{
  "num_key_value_heads": 2,
  "vocab_size": 2048,
  "init_std_down": 0.0039,
  "warmup_steps": 200,
  "max_seq_len": 1024
}
Each number is 500 + 50 x the weight over its row's rms, rounded and kept within 0 to 999. Layers, rows and columns count from 0. Numbers have three digits each. The size before them is the row's rms in percent of the matrix's.

# up: layer 7 MLP up, 1024x256, rms 0.177, rows 88-187, columns 128-191
# down: layer 7 MLP down (transposed), 1024x256, rms 0.0657, rows 88-187, columns 128-191
up88 111:511446464492412475489501489532494428545604544475508578487539472593484557571479503565560581508555568437509490515511399530438413507518412559478515408554496569634403470566524469531533397570505433
down88 100:542488465514551580477476524495483523465504435407559473501604535410451576599439469565438537502490507458480468505539610609549542572547496566498416403443432511561548552510444388560486399458528463
up89 107:534592488575450560560496494536554469602455486435450506550503465461380471512551537550508560523489509475493453521452513492498493582474519438560430444465533598531541537508499477455549456393544599
down89 103:486427567563462548442470506438525537526495512623539573528482505504559494437524503546508413457433450497493549492487506486552499504399386420569541497519495587499554476594482487513450434561509495
up90 099:577506471552566550459555550508455506558563550512562511483484543488545460548540484457406442459431505480429441506450559426479554467510469443562535498487487490514438562485581476462462524458516453
down90 095:543527409525585488452480532529545473467459495465526513480532621465495504519480434483523442505524492552508539495475406478447433444509492628529431497495544512585481451457623520408592544522525547
up91 097:461489532547523497502449490466535555498587478573454481541490542430445478520565592601510559576465559488584482634474558470471589506548534397487412451559479447526558489551508486525523474438413477
down91 093:594484445506493544459457611465492528457523550582526468461422489493370542382635494489563546513480556457460405536543519471518455431484463554464453469478551533556487477497462457544514449412547399
up92 106:524554500498513473465522414416572451547502541503543451552457487543479565455461541456491463410608557554583570458511534497507524533525453436513463508462440496573492503493550489533575500461477533
down92 114:579440438446530523534392528542434484442448463418555585530592559478520605533447457483517503532480504468536540525542482462452415496560455512529528585484529417529549497465485498562411489487471496
up93 089:481516500551454475422490481401492472522470526511534544443496544490399532508553543457510568477543539456597520383464529533454525485447551529533589457450426516487396378459471431495540482510597471
down93 090:572520480479451500552498531476495495523521485501401481475466491463514462554536599512449540400403487468535496438552509527487504533571456531560520451458486514546427474420569429641522512420518525
up94 107:494527488382551495511495473503493480487510562510643476546489504505528436480470445408418477530527582531531537626448591571481491478429513509516512545479425603568483548436431484464410433477557537
down94 104:502534449570499509559489549459494462554515493524472572482430436522457411514449486409537527606513500486493427423501452430463515514459442478464558459517501487479493526503612561450529504456482475
up95 104:527408459518571543498500512461535499518480496451537418540482482474492427476512579424499499485547569490428553481506560609456418532462549535452512502471387581531529459534523514519592491511451453
down95 101:485549513524495435472466494388524514502607446472494472478541419474558492493487519544505485439451493596549424522525590578467508512479490473517563587505534480559495540489557455481522476479433475
up96 109:465405430402580422508489506562561567448467565620626561501472511430534476524498459513587493436594566463605511416474581478576441522491539489504549467457472489547547488471578427557564529417445539
down96 109:567460532504509593486532522576400487528538474465511454564441439469448550518507512528508518450425563532471530424508433517468511565530557430512401505539541625509440557452486538495429643481417476
up97 099:425592529421528523498533398452506592525459544457563469547518507424546448432434631504559483434447447474515511512425513540544459495596499505449519549457510495474500485523568583475484524512504540
down97 099:471560488503530486508534528472485413437439539500502567535502524482577479572503455591518485519440547505551605545499500535540451534524555481392419494504564534577540449538490539484557450503561464
up98 108:539451450452539398553492576507556479518426541445560406513553521532524474483422535524519551495499486513556450506521468380461502388484522428490596441589547569517493473477433504484546451533534451
down98 104:436533501530477459480524495604386560489556463542449529583561455495512549475529478533503436419455461451436561580429514500512479503587389487523463456515575465490497522539487436613475437554472456
up99 094:529457489466477477508388488453531481446403426495377572544489442520555400565433457453534390443504409562584520487550521454485538519480459556476521485543518509492469442549437503476517536515556483
down99 091:496518491561518518436479489562524420549579539475526416581511576546460531491518517494527501510478461453472494594554608458592542488473469541459468536491508494483502483451508494532411535520450509
up100 099:495541564568443474520458421487448488542428507574481547477462552542583531395471497494411315457477479486509511544492471535564550545548467449492569470481538432528482431503530534567561455535489443
down100 095:345491459412560384495511366493492504453499469465456495542493500473524559492481472516564494510487526501490422499532414536478487528505590534413520609406506500495432595509450555473378533578523543
up101 104:385605521507457562431518522449462568522493559430454459536500498546570427417629601511577497493448502419447481607502534540537424522459537559576514507475494452511423472513564458476496487469416529
down101 111:494501495471502469517492459541476592597476477502536474452535416454516460526451540466564572495552502496507579596464536584497429492525516392579490550538527546474375507536518506450511557551481427
up102 110:473582581567501612473503545573500517557487498493523510520507533438481496483531430539424465492496497488483540506442509574515402408472449586473526472502552594458496475577596523530490599587423521
down102 107:512526529529541579487533546559502496519440573452473530505486504546452462475489478561532504462422539423582478417377413478529505490468487517472431473454558581521541536408535495474504386439464496
up103 102:454516441603446548483440488470488542450494493496489565503471474578638492489577438516518510510456515497552522437485559491472458479625432454533483468431586514499493560433414494463499505509555469
down103 102:548510516487423573343560466518420508441598495495562495606388428547501529486489525323529631435516471595496494459478510446452484486449555547550518437513413456483483538440413541496507518493570458
up104 100:613514465544565439454521483613469522539458622534448525457464524556513456508420511437434506478522469462486533447435505423535505529554504609582532410409511424576544577405515527533491617525463552
down104 099:435493469507500556448468523468465558604423491524608457598502481439473540510533590451494461474502490538534417484380458556487519454436472430525418488622498400516560457558535512471414544564497499
up105 097:471531411577488548500433525498444578427528530503489478487378489411584474555503497444518508466493515482502485606592566469442557478530528481453468477469549509491498507562548578458481524563433565
down105 092:577520452520506505550494505404527481406441545480475477488583481548495470505446522493494510540465487535464430509500459540596389555534438488495578461540536569560443496494546450489508512390574483
up106 096:481477554516486508499506419479540560610601510493559502523551492511496493427573505546485477453462482491362578636491459504437516413468540554551439425549507541457453521557485524510451434436529460
down106 095:572463643599572532428537489541471427471475430551523502539445377494529389520416470462512427511471482473558491512562446515517489544455539478474540505420492474434452537554471405420561462520462494
up107 099:479468400437467465541460528431493486535457435520526452420489449512483480567440491515522493538507595562491432542583424407422520459429435476528523505471602602496457468490400459537437444476512528
down107 104:470426527522467387501520535434490536484451477442568404449516566552496477513450487497440518563586456417567522444451451608404462492528429504544470471473416672460455436520468481531548513503456488
up108 104:519504520518462557521551513448453382497487622554465506479513563455469537446512560480549561446481542497523493536440515576514504478429497541529577489516453513474498522456467517429437544403528536
down108 109:456463507527517476490497507531451428508524520509518491511485537441496474450546559459478532460474404484489592521475503468444516519475504495450523492489574554481505569608456494442532477474517506
up109 094:490604453543452517539541492525414398505562617541543410501571458466484531491588529474520541481416459471492454496487478497523412475442482514557476477487473490458506584494503480540531488572472489
down109 093:508482577534578402538451499537507544523513469555465427564475492482508476439523490462493481577525536604465535561507574470546581505624395427556480531388569501534449548555466508473506476630459524
up110 104:476508553535481561438462482477530536414536586520538440380552529482481485518491503564585479440517483439506554512431560499463462607506485527586389430422501534529433444534510515478511556459474589
down110 110:503487524528519507476491499502581511300483544524458463439421421490499424516494475480410502435577523500510617649515524490413500438552504524509496525472495522541513574475540466435475568584501404
up111 100:457465519491542437456575491497478458471519423469475514430529522522445438466495507532495471489474485497552542455508399551501421577519457519518467442378468549507476341499541475384463585497486510
down111 096:561452493476477461523499495451403479544483490488576402519563532412475492372568394492524430454455497407560555523508479473552476489490509474458516434499562582472567564498409564461564446626450532
up112 095:534533500401520523486459526540541414489535539490504491488476528481492480448526496552533489487524428537488553497515484488482404459408370538471470554562551409496517703486517571433543562608556497
down112 090:577502508457589355464593373571470514539529486490468490566571496501577562517464435517472517495381452497475554505592443492485521438532566566520470525553472518524509479482445419523572510506578456
up113 105:574500454487444438544528517495614480521578432500607511505436469520507529446420517514521514447568412534472557496447538537516429476435568455410583384498565465582491484477536513470397431584447495
down113 100:498485568438462500541515435460437548592531542441522478449576441546460557540552470545533501596540526475541454475501496486551571550520571458547407508412524574507523486506426495491510525505531446
up114 096:510460385483498454476525464449480576592465466512559503405478548556547610459534563462531528523504458426447461554462477520419591577514543425467419506606559511552473483433566542442548537488412502
down114 099:587473497427522484503414499408460614520492390457500535553490529580521552381456497488544519530429474470461478555536555504587454557430492443476475560538523586496553398409574493478499439693503538
up115 102:473350453550481508521469424551452473562631565505436562589486448488462501566447462500598585523491427461553477548410451470495440488536450451520494487607381485508492507540433523495440503472577558
down115 099:439491546483464498476411545515523378532494568510494434524396510459456434491542433609451412486440544568450564503516551576445430505449424530480514419494568478547528475465523518532390537441463449
up116 099:456531538509506597394464457503580445525483475499633416505538596442493466489546558534553558506492495465599474486579444535479485425501471523530443504632508470495560464496484476404490495479429542
down116 092:491500428544571520414523580515528490532452446438489548491482536510516430471477478543592493476415407420493496406505509531493506538376588443501463519584561474451522510543523505567468463503547460
up117 094:520544594427471455355499539514446466396435584474497477389496550568536516488538403504490545535566460499597482464476499521448590510417522501441519537459531565439540464494558528441528505461519448
down117 100:511414506494540438550520465497500513452513519481497524510587538461485556450538488457499442558502530413494493439512512497571488451498487502505525525524387420450511444564410510580452464534567505
up118 107:555559411467484545417433483368372466425511565520443537519516380490472464574531558485475537509461557524543461541443535467553501541456514460493520475537474459535613467595490537512492557453436585
down118 110:473476533523435576589452570526492424540470530568475568514551456562407462493490406557449561510409462522493516543461468543468441569523514401433537563573498570482480517490547457558518490500481494
up119 100:494438443547604506491491517440527565537508513527496502491507386429488405514459474595468507533539552413488494511448520504541465536449481500554406504426429487444397478559472454505497495498574471
down119 102:586467495568395517486571507504494548485516560561495557364492431515492557542518464579537498415492575597553556477401580489517457402505434498401517462466554541530529501513542538543472493521488561
up120 085:517556562485483496492518512464474524552523522504565455486490481544642432445438584489435562580545414572518532540452429423507416460516523450546525554540348563539544512499345436467455514486449479
down120 088:553385411589646539477584483563550481466485495433497498476546489431484602506444500451515529458616544451485460540455486508505442568562398462410478501424485584509484507420518509520524519479468576
up121 103:468427577447468424530528557577481466491535514566459521455546386572444525539477488422525581509487512475454475500516537565550519399626486523602491500541490558508451485527494548520427470458549543
down121 105:427547433446488594411410489470544414516474561534574428566521507403484463475555510461482467455485465531459383517505451474457504469483564531571459487458465530546614527489515442578472523519540570
up122 108:492507537384531486551421606439432456392565521450476463496549516477538532538469545441483592439435360472498482540526476494521604522490520561480465546513505396450524423560478576456488549434621555
down122 105:538587453554471506395527434491429580542546463428500531516443476484598525565540544480501524535472537515539486506494535515556521562512491515486564533487560485503472481486539462524471587440553451
up123 102:520460581432481431513422498488487520437406499403531523501490564390558468523440478473463491424549499444509558545466469567541526481486499551490513555510531471507462485366422427430574452439549552
down123 107:456444547573439395452489538528562528517539517342456453503589499429427557495497491502566397433535552498539501469568497513542511565509536418453532521483549457515503591488453482510586525500546382
up124 096:463567512555503503457527506335473500452527496414552486533524510474461525518454401506468466446521416466517565377454451475458481423461559510453485526469602541548570438568520537599492499541534455
down124 099:435495477473441513452482425561417471489480564519517501543413454463436473496521490508477578529514432503348556455445566492504466539535415527472583518450525491437481506487427496538525471459414552
up125 105:512509494486501454428500504493467510482576545495490552430458442470588539543494555551534493474524524408477456562538458581526483510496576525582461492601541458552528565579513508483490431487453485
down125 100:553510510541581508442479405511584523404539461454559550444474473549544415464439486521495483535597435469451528546623401424521516561564527375460676526474575506521435442506540389509515501455504553
up126 098:531557544458439482507509454427591459483544473526523521618438440427487488506525473476537499470545467576532540561375454626424529518454556458564446462511538565543539463507433487501572516428423515
down126 109:541521572456458457448507501471549489484550447601447490495478540515513539563460513440516454557529412496555551435492455525530534516434456456588493498393410549509446451502459532494519521528450531
up127 093:590467480541578402599474424433507461512465487509610564521489435514575518458486458609511541498515584545438517599501431462478491452454511444490583521571595507485462491535556535455382468493484552
down127 098:516529524545451362482496462499457570554517447506338417435480617492434518511470513513573454468554521481501559435540494490471477559555467588503485548397475501462474559535468493488609478598540463
up128 103:492469574433498583500467486394525515509562501449523487497564445529519595493497517493475418475485466436461499485468519418557541543413476533438538555506465527386546447520505555465436506536460536
down128 099:506492481499577594526429530504526412455406563509504531555467430438529393485538450493514490447509473556502465533534425532469501460459456487525435411445490482479513461453453475556551429590493599
up129 097:587418530558522581513454451526465473483501536458476475455507427549480510452513470466505552525553487486495565437509555459643473456484590533445517522554492457573494552459497438626496449442519454
down129 096:480419508483517450528513475497506467472530459551490535499532489494537579598553444440571473449451494538475534486445513393483418596477525513485633578470513338497570543496516481504418524582515526
up130 098:510572625465608546491518561501542482528449477561492486470510417446500539534656478409449596550410522522558577474467467461481499504462484452516536553441493484495519433515507547548474431514569415
down130 094:487500566494467463532512546525550491478479519498538552508556487434433524532488529501520495479397576542499503559444504623380519437531508577489529521527538529499518548552516536528510494431458516
up131 092:421450552532490569555460439469516514439513451496540487478534507436509481625516463499591545453539554609574611483564529482454492479490481474492493453512553501433521413505527508487511460550499533
down131 088:423539510451490483491530465593505516481429495523536569525592495632469537467544484513513468582411476430467492503484558483561537553473536477499557446470459494513482436525553504524454497459445471
up132 089:586589533439521480504438549520414415419472531606532424565446540545525578512524496581541501477552439477530465507537495488587538497566492465549523539424570521416484548445554498402545546411545463
down132 093:464450447555474357564463479581472545586433521483506510486513463434452482484538572383479502500538417538454448532476472501446508496479462588502520492516531514541493467474483503499453513505430436
up133 102:471537514510417561442460404515518510521434536435506524457527471465461480510548540540513445472493489575499508553538484437519534456418470432526491474580456555515467576615499454514582471501492456
down133 103:570440435531542564482587505433554445538461457555474549462501420545528510485457542524489527448518596621490472554529608497527492530547599474539454483529377405564556563549476472517440552540485461
up134 095:497422554523553471467517553432473538476463515450487418408468501424493458512522489468621564594588537353448556478502449464597530503417463476483472497455444533447501540449481548521549406480383433
down134 093:483545513536462456441394560436499457510426492580533603484559494504440436524481523508516394496559552555392517535506505458460586568315354448456535523606479507386502487490536485506573520434445547
up135 097:537526417511492405504469562476410430456391477454446507500379439533557517586496480542541478546447480532539589533534462530475516588578551519506403464501499409566482540537540545442431457512498553
down135 093:514549535524432488559519413540540556534554504627514523546556504523462469512449430478456439577454521540494527502514575518343515491517459506521572463480393547493502411498508489491517492495461538
up136 095:564540600581511469520499489554502453511567475550507469454448520439494405522578500503437469481497459464424434526512496511425635497400502540548560447450481508476499549460559531465504471536461599
down136 097:535491632465434485458507524483469532488503478480500458537500483434407428452534540499567494495466413536500575539519504488494485525593525521452598475441464503517415471561502496530532557532492506
up137 097:460444502576493445519553453485479485478487527526567510534529441552612541454514488477509465509543533418580471472576512468468527498470419458499395502462474471472434614451447438525458435530485507
down137 098:483502541475469512552502481516524568626479485530644407508491591533447565553513371536583524478419502500425564566419559485493485454501482516564425550415584481477474561437544486560468478495568430
up138 093:549599567526464470539558457583511408568406520481469438538519484466476538503506491469430463461443591529518587464478459500525493536543484452551441482402571476505497527541462489463529528555449416
down138 099:427410478472480571515496563408511477412612492546502435423554496545543514512507481587572569520449442553480485544528574518482469449470465404559605453487502469525474509355525566561535445437555563
up139 098:556488574542430533421488605499596435552540488566503570404471483515475542599514591511498505535456514494596539488496498444466540522490511585542527508571452557552482472546436524567537600491419453
down139 104:394508406461519524558578487549517540566547541508488483541530529517471549469466508502498505495524534451384593480518476531552524485526501472411481468531450424556549471434573445409476483501530413
up140 099:540487407584512566559527523468512533529465538612447451471606567541563543565504489513417495534475509509545512643528466425435522480535429493586518466486595583494538409465500557479503543484492450
down140 097:448508545440475511507509598516521343528391432524496454451481546606561459552516471515484484487507565496522535526564550472512459591606490482520486416547570535539530419627601442490556504487492493
up141 105:581500466451411570489539490442496482552596496480504493549441488423507574389518553426466491402608557524498511472515496587389461508542497441513472615498514562526557469417601481526506457482420490
down141 108:494529470442409428459516483429531489544477427567402514547421514375413547442438433461481502430510440540490441552447479452498460497551627559505571530517503555438503478502514571512396567425445521
up142 085:535482415461449607497548510567565521442474536571504400505595476473593424553483500429504553520419473490445494503490637513573486419547468476475405409567512439401507512524506495497499499506502553
down142 087:459558488534505495509574451508531500534504355457512402528598409492506487437455566549503522432491505546552475572518501495379541395469445628518504502533486513519490456505525495484510482524435465
up143 105:502513425590405495500488515398507472513468552562468545455444516492530515549494486472543639513505504540559564573545522518535476589480437485569521452458566474522472496525452539584526521516538487
down143 107:497471436468534505424500537592480548563535491453436514400488495454527443559401443497487478421510524570538482508540472543433577442429571464428540524550499531498494515575446549388484553533470449
up144 090:501533553436591464542530555519477480475437550516558456484539514466496467551447562524558506613564474460519475440512554515551487554464566475501458494468492472459494515466516483511511494503497553
down144 090:464460442502549514475494503472508408480542489403572432525527601459497518583496462552431511545484435482455559550501490483446541556480515467440349454472597507502421469469426429432411533559595532
up145 104:552491466575440531557562387481461405544434484459570458488430466508459423482506477527482523552522436476426508525536516498353642472479507514486519455624495449522416566479457505546620558452549583
down145 099:508413514522449573453474483573482487458536468557572402479509569471461437518573549502466513556537605490509477494447480512418451388494539479505434501415529530460520537525566507444508591537513564
up146 099:563499414436417452446449545445465446462476495424504552479447483413460524552425500498541491471453472510367471459425543527467486513505545418517538471452592581495452535482410498543523530531534532
down146 094:523545577495607462454467428579491568578524405489487487597516515496566503554407537479482500510536477490440535427561500541524527501475446520479497609526492463536527475372474500463498484413439537
up147 100:416629472455489470532548606426446466519545557487557612486533496439454435500562578524501531537481492433517501471486521583535502515501449486475444513544515542424499594459494554571503467446491458
down147 093:489446533446483429569428504548509567433496445508526480472447520526412557545485558476357535488524543498575490539420455548445530405493451459493478509505492520556499497608493490540543538503439503
up148 105:508509511604584535560448539507499474501480523523560464441426528485527504560464476490505476491501480466406474487457468607533425433533518449554507436501591456548408469462428564504477475528531597
down148 105:536489455473560466524440570516483441468429536516496459571492522462504529448475488549506528481559497546564564506447570546471495532511466555599491543592528457426517548334484435491515510549473384
up149 097:412523579467598557502452590511440461529489547484512527472494509430524506524505497532504455382360535429550618472495462408536444494551425529464531577510436538534512428501550546491489548419435464
down149 103:519537419451443504476475536580617403517549524524569425483565492549464403476534469548482536460478484532549541515547404512546479415603484564503518462500589466500474563608431499497566508587558500
up150 098:480571429472523597544512457520409488534495523462520451525568444550519469499519424493473477543568407503438478511522430521459485569509431646441496504504525509440537482539527513469505536485484489
down150 099:516485508521465471549555561480513529525491486447480535453489536470442514634583540531432420485473570567456556423546518499519549442499468439467443503370626571594420593513474430523493477521502540
up151 098:474518527533494625420568477509504471569427415510528510475495456489486544478514423416500490421452456478511425420493517515349379465487471508623521418602507497500497499513597466424407596560461438
down151 098:446429555393519525531555385454497572509453429546505514462523483488512517416524531566519494565539504371508444569493491536403483467515521466464542456491539519532601536492409530560534477602456513
up152 095:556393576482522529501452492465401540566479540554583536421527505452413562501520476487540552476508502521495491510382538450556572596490501500453527532424488565521516439396429438466546578485532487
down152 090:528523707514511474564506528424510409459481417560434538494537442525490453448429412581529566493500442598541557452560515513559463561578501536499459407495426486519474406445465512518510399597511502
up153 091:564464538557469455443460567581497440449553482491452457501548460559404391467516508608491463447496486483525546576469482359571481474554521435501472475431455417504490513491530559541522537483537539
down153 090:405528561525458448539408465416562406468432582477503544500563430523505451515591429474520405432470349516516461445493438522415513552536506485496546465480499574411556548492511498481576435572544494
up154 101:540472522437499550409484533523473530574513513481535507552418424514475557451439547434635497361468529461521516547497557583520522420494450527497431452491560514504573495530531473477539527501542497
down154 103:563497477541552512497570472485585508489499498536596476426578566527433564479509519573467526471524423551476471444571478464525505555534485440526513535543498540476481533485503389375426490505464537
up155 101:434575524583523545483494447539526511507501542516432490444592559449541434577400497535468467515589486388540591549556484508541486525533476577562483621445458476400516493527542448446489470482464490
down155 103:475506508480527550582431476428557535539436483416444521555530527518550424544458467497522439439597546514469518500408580531466586487560544523494444497570426530482478399538473484515546566493471419
up156 104:413575496465443532472515451512518457559441551533531295486554514433550489511554408478548500505507480516517571512459494456478488471543431476516501408450497616501420549589458520485585493493522488
down156 104:509373440503525433533496554476492414510537450539425599482421549510590388500483514539487513499515472575505442561476513526566544574485508508477593509470421553556518494498475484464460525469515505
up157 088:388468470470363597575503423470474474492541552471495506464490495530466501549480638456525483532520602501461522551558502464494533541483519590486507591544519448572523592562546481562566470467501569
down157 090:471533463510508627439502442471531521511530475545602414497503475519482506540612507447589474558475511618510459471479481529449483535450519500496499432479469456423437541504395541516524588490524488
up158 105:465572607483510503495482548483434436418530506641559511457464560518469447565443438557506513570418542546596522583628471535445560516555438465572437515496525566436490550512433579488512564508564531
down158 102:435480450480519519521521494457412613594423599443467454514572427455496517601447495467489493417518527498471485379510499451574538526548484473444540503551493464419501486527532494545472507602464487
up159 099:391544565577561544454435438417532479472527481457575492456423557453524524522577489613529546477479512518532530418487450550397506490538436520521427565460427485580463470566462606487441547509503480
down159 101:457567481536543510548434472574528466478528489504505459451419397500544461450470589512379472440483526474519467462524419509495522487501481501546489477516415466465510459558529444567559472426475501
up160 100:562422553495385497542504445464539514525496606401470565517533543549420484485502611496553472529544520514511533496434521545532454471459481535481421466529473530517451540482470518529552553544554411
down160 105:471505496577504542535437500524474496499606534459559534440504460476480456488497440516532482483500587509535460493481500587513479572547608483442483535395397438517477561483549464532569616410601505
up161 104:478477590514538520479524512469499608538571504512543494489419503514558503559563556486561497461422403513514564561523436482575517475466495475535446507515531469522422455551512475481631521505548519
down161 109:415455535584518520505502611528402483502468423568444514596543384479438509480492553474444443507535519596451463528505543561504522488490370422556534515490452465421545501527526493482466467584579545
up162 101:414517450368529534502415507570494486572523475440541564466596522483591426442494561495499522492494493471551458507543501516456493607472454552510493510507554538572483566454498411379581504487457526
down162 104:460475470437449416503530501533471543473512489501512475484489447484589509542507455488479423526503517421436478569553467499583443461490529446485516540537490317432494393464445402509454570511534491
up163 107:471578585520477526501465560535474583420429528527519476515491568520522481450546495475477490509484481494473555613454524444525540526586613495478443466447525602567476484541461474504465436527457523
down163 097:453476486353550377566560474476618494453549475456455556515501430464544496483522451516417582489387492390527482451518480610521490495558547454442517528479474461541465558475552547492575561407490583
up164 096:521465581479482365619401559568536575529471507465526337543516478550495493471505401493545440443452484467492518518536521448515506493570499454460504402523504467485513398510453543480505519538531427
down164 088:484532411438492491494514478500522501538402546538499520511457513501444480565478509494591561516551563535432489512476511500487500546404636517497524491523512526460521447516466435477528476305442454
up165 103:441489471616528527457503492467534438498479522590532600527504514424566557484521547495465467450505518459539573503552410455469546444525464467485535542446530615511509569533537596493421503528529494
down165 100:398489542548489549560440462529477483473511521464425480536481529434575469383531414474488571477598447455511548547422477519535545526509496567451556486486587488389507525515548483534493440508508538
up166 104:493472500519455559465419484461485502615490507473573515521479575493530578478537343438514465508529528511483526453400504475453494453441484519585407539525539454443544552517461554510485525468573464
down166 109:476630592521604508409453576422491455394538487417517468629546490485516430514436422513438461598544515434500480417571569518545481545581444483534514520510657546494523511523518525601494446565382513
up167 105:518481465557523438502533480454505567527527543463607503494560519425527481503621476481502599491476488464430482462494537496382545546465553509489440534509574527480539568457431409548552591432504541
down167 113:491557522479555402569485475570596514531559520458529517481479480457421432515497506534485517504361469591528520565536512475479512496499546414592477494581487511503503591456411423503539485485426506
up168 090:492525477503507500420455519518519471509494578552428467495584539456394492562470552564572515533461475520544482532573597464460564510567443537567496458483482527585385447454508555472590451541572519
down168 091:590585509586564486532459385623498456470479552518353522382491476509473521560579522492492476508549480527496527486512454464475481472519464485395450516535487452463553512554518497583450513456501420
up169 107:539461518466299356478467549481452502564557576499524507508432573457496467435436568562384440515544459517466505457526470417438472570478520490507524489562577533557447559513437497444470497571517470
down169 109:443538503556493376582453501548430418449477416511490454557522487554485450528527538450474535513521446598497486466548542583496463445538495527476585522545557438561578606466538519450509547463598517
up170 099:483474556412545542554428601471499468508450479491590529509505553467438507548453536497510533458498539504524507549452467514449511461355513537471512551476508541594448529509528531523446410513462427
down170 102:417578482493557511472482533410509539499579524526564513482550487449500508463438526492522473444427481567546352504500515520373408491459482521591502486460444540620516569422466465459477460508402607
up171 101:504570509453616527502508507523516379496439560414529492504487499535582511520376473389554586565527487537460526538477448499522600578483448542553413546564523432473483430484473455423518531472481530
down171 104:453510443536542443432542576459491477387526488521511504425558581447553480437567442564497652427531449531507556489534514586492415435455518503411572466487519453541528385489581502447469571552580398
up172 100:439436482438501494524464459561470535544476566469475554550466398542530475571440504503479572528470453462472577570550564565471565501592608525554437480499604501476524536532512523612558449489454498
down172 101:469475491557454530431475517478489514586568579534458487639576425565462429600579428440594533493544383549581402472393489474414490583415506485497618482568486475556418472488498541503548532573435585
up173 102:626536460560570595522493566483484514498518560538425480555547448490476523506544511539492605515451452503473572552362469414478523485544477491503469604394439474437508569599567522513450498476480497
down173 097:445539491442491544507495548504418465516525430635440462522414447570522513541455470476525441480458494550458499509494504494484485446474571552489519488545459468558490459424630480467507543537464533
up174 094:562473564459496511486492455508562416542356579537488447592471559406516482447437405492451533518597442541409465572466586519506482494473532419491545505504557470505473425444547581599437437479576416
down174 095:521533481515499432544500650535573541509550479426495511469530545527534478549564444414555554521522494576461482532429509579454452472555529520454582515510540475515431503568453525521398507466481542
up175 102:535517456515552459530534481518591512549450561550476453378492561459448570448561428475477565482438547479579629478482490504520504530474488578533384504524526441523430449504455566491502465537554586
down175 100:453530467494464466514465509580559479506436407569539493567493503446438588427516554416463529528396519588508551542543482494479472471547493465502473510383577503560442467457514421421437406534572498
up176 100:487455465534453390412532489520495487556432477461474413554520555424502537435502534473468469533515467535572500529573531560494594488555482467534414556507443540495502572484486518492526428552464546
down176 101:528565486446407510512533592545533495500587452486427494481592500502531496511483565512594497536516531460512541489518511429623478504505537502518506443483480502498450506528500477444395518554438461
up177 104:560511470526475580492540480511460479418443496422468520557540512472478478526464583463526555495517445458416413479428533407369565464545457542532474582597554432498439497542419509410512474479517568
down177 105:535483465492464604478493512520479505540444520541522516515434559450486476500480464448496540451511483447585498500434557529404521488491497523414523488516411464518437425548540491474541519552503463
up178 102:441565513452555499461467494503461544556559555467496457548431552530505580465518545418481444518471509453487509490504519528486478435500408512438469489503479547551444448536499539469515457482443474
down178 103:528491518550537445493502452399472427546458411465554489431525499409611434438508481510426462493492518576524425476524557460483519476513541529514480492558414515454513435574486461548489478501493511
up179 102:461532444512490585511585474400479530531546547520486438580438503486473527497504613337535433551578516518472484540477560502551457508411536432469471525478549474524416445480441487529502446545486609
down179 104:424459544500470496525506367535579500496472471358505493527492448447573525515471469482409442461546534614527550446415505543439424581444506445472521494551588515488427462474541512569513497431506487
up180 094:525449515529512523464497643548454501511527564493494433501454560449566600431480491504527484451438435551625446477518477540524541576562465532549553495462473518548532470403548409478420435530537519
down180 096:526504541462389465436526489532494422532531488483518409494546397588465576440540558475491460475529400520570529504558545444558527543536552524393496416484464530460521453495511446508514555554471483
up181 106:527508523540530567449473451515474456506400519518534547410545486472533562510560461466503440525485582483561440548545429447490529465477454503491504520519566561590578518425478503547594464466416550
down181 101:450484544413531453552482443473502491482509484503455518490466517494515525375537502561576389467493439479542610492501496452492492546472418560453525466478536401455563510457452402497580503464549423
up182 101:530540493477481540515439528544505433542493510474551503594546509541412501434383470543616519497526444558463569597485481450454477578479475476536435460466497488518571444584397432474559405492519487
down182 100:537540556472454549427583456557497487573528447522614445546522571464547467533510445526548500517441482568404491413518479400525424445439446616550540435529543480518521452549471664567558463474457551
up183 099:376427508436481500452467465552568545469512491475493516494475423487489491653465456491470528474489504452485497489512491485498577520539486525462475479624431505511508539519514510495554434555440404
down183 102:438459561474424492494431499524489483581482496438428458500518511506624489487500496467486378501458399542506545482441581581579503522593492526533551556443529561513513519525633445475481376517614530
up184 096:465523506488550521445432499461516467484483484475462516485480497627456463537579527574507503497445502544458478523552458620539492508539487542497500396465493537494508391557521533434464549476426503
down184 096:507553377496410515461574481496485510391486438564515503426442469591506507480522455475439480519441592488521488469545503462523561592413476500520491511520455504470479555468456420483538566465508447
up185 094:504446423501511436484422556484359567485424500555530545462446576392431526504505548595516566440530529513509483444577501498481498567475504563492471515486447502484538527575543531491569411520542471
down185 101:528458546554494511441561446396562431571473456563521544485550552504415444539545379512493541500563517498447521519541509450410492540428492575503458436521467489481585471425519475513485489589553499
up186 111:506617464523495490497428493546440456589495499505466460551444463477567473484405483460510459491591609577508591561447433598431560475497476444531548503506575526529444459547485586515537480494477430
down186 104:435480475550514534501441517511539560562539562454533495546472517584511557553490477419511497502378532522489459492490477475417492533461537452431478549433495557512541492538525421527535555575473556
up187 103:501572541570456509501440455524467520444536422524571363554461494444449454466568499522421488509541392474478566590471519464579513580464548550440526492466555438491508446523599443427597598557510565
down187 106:464472533466511395460542508399497475513462570529404503523497537394542440448479487396562549524444449502472517467489542467419540465515442544526493462559499540563505494542536468493570502498502492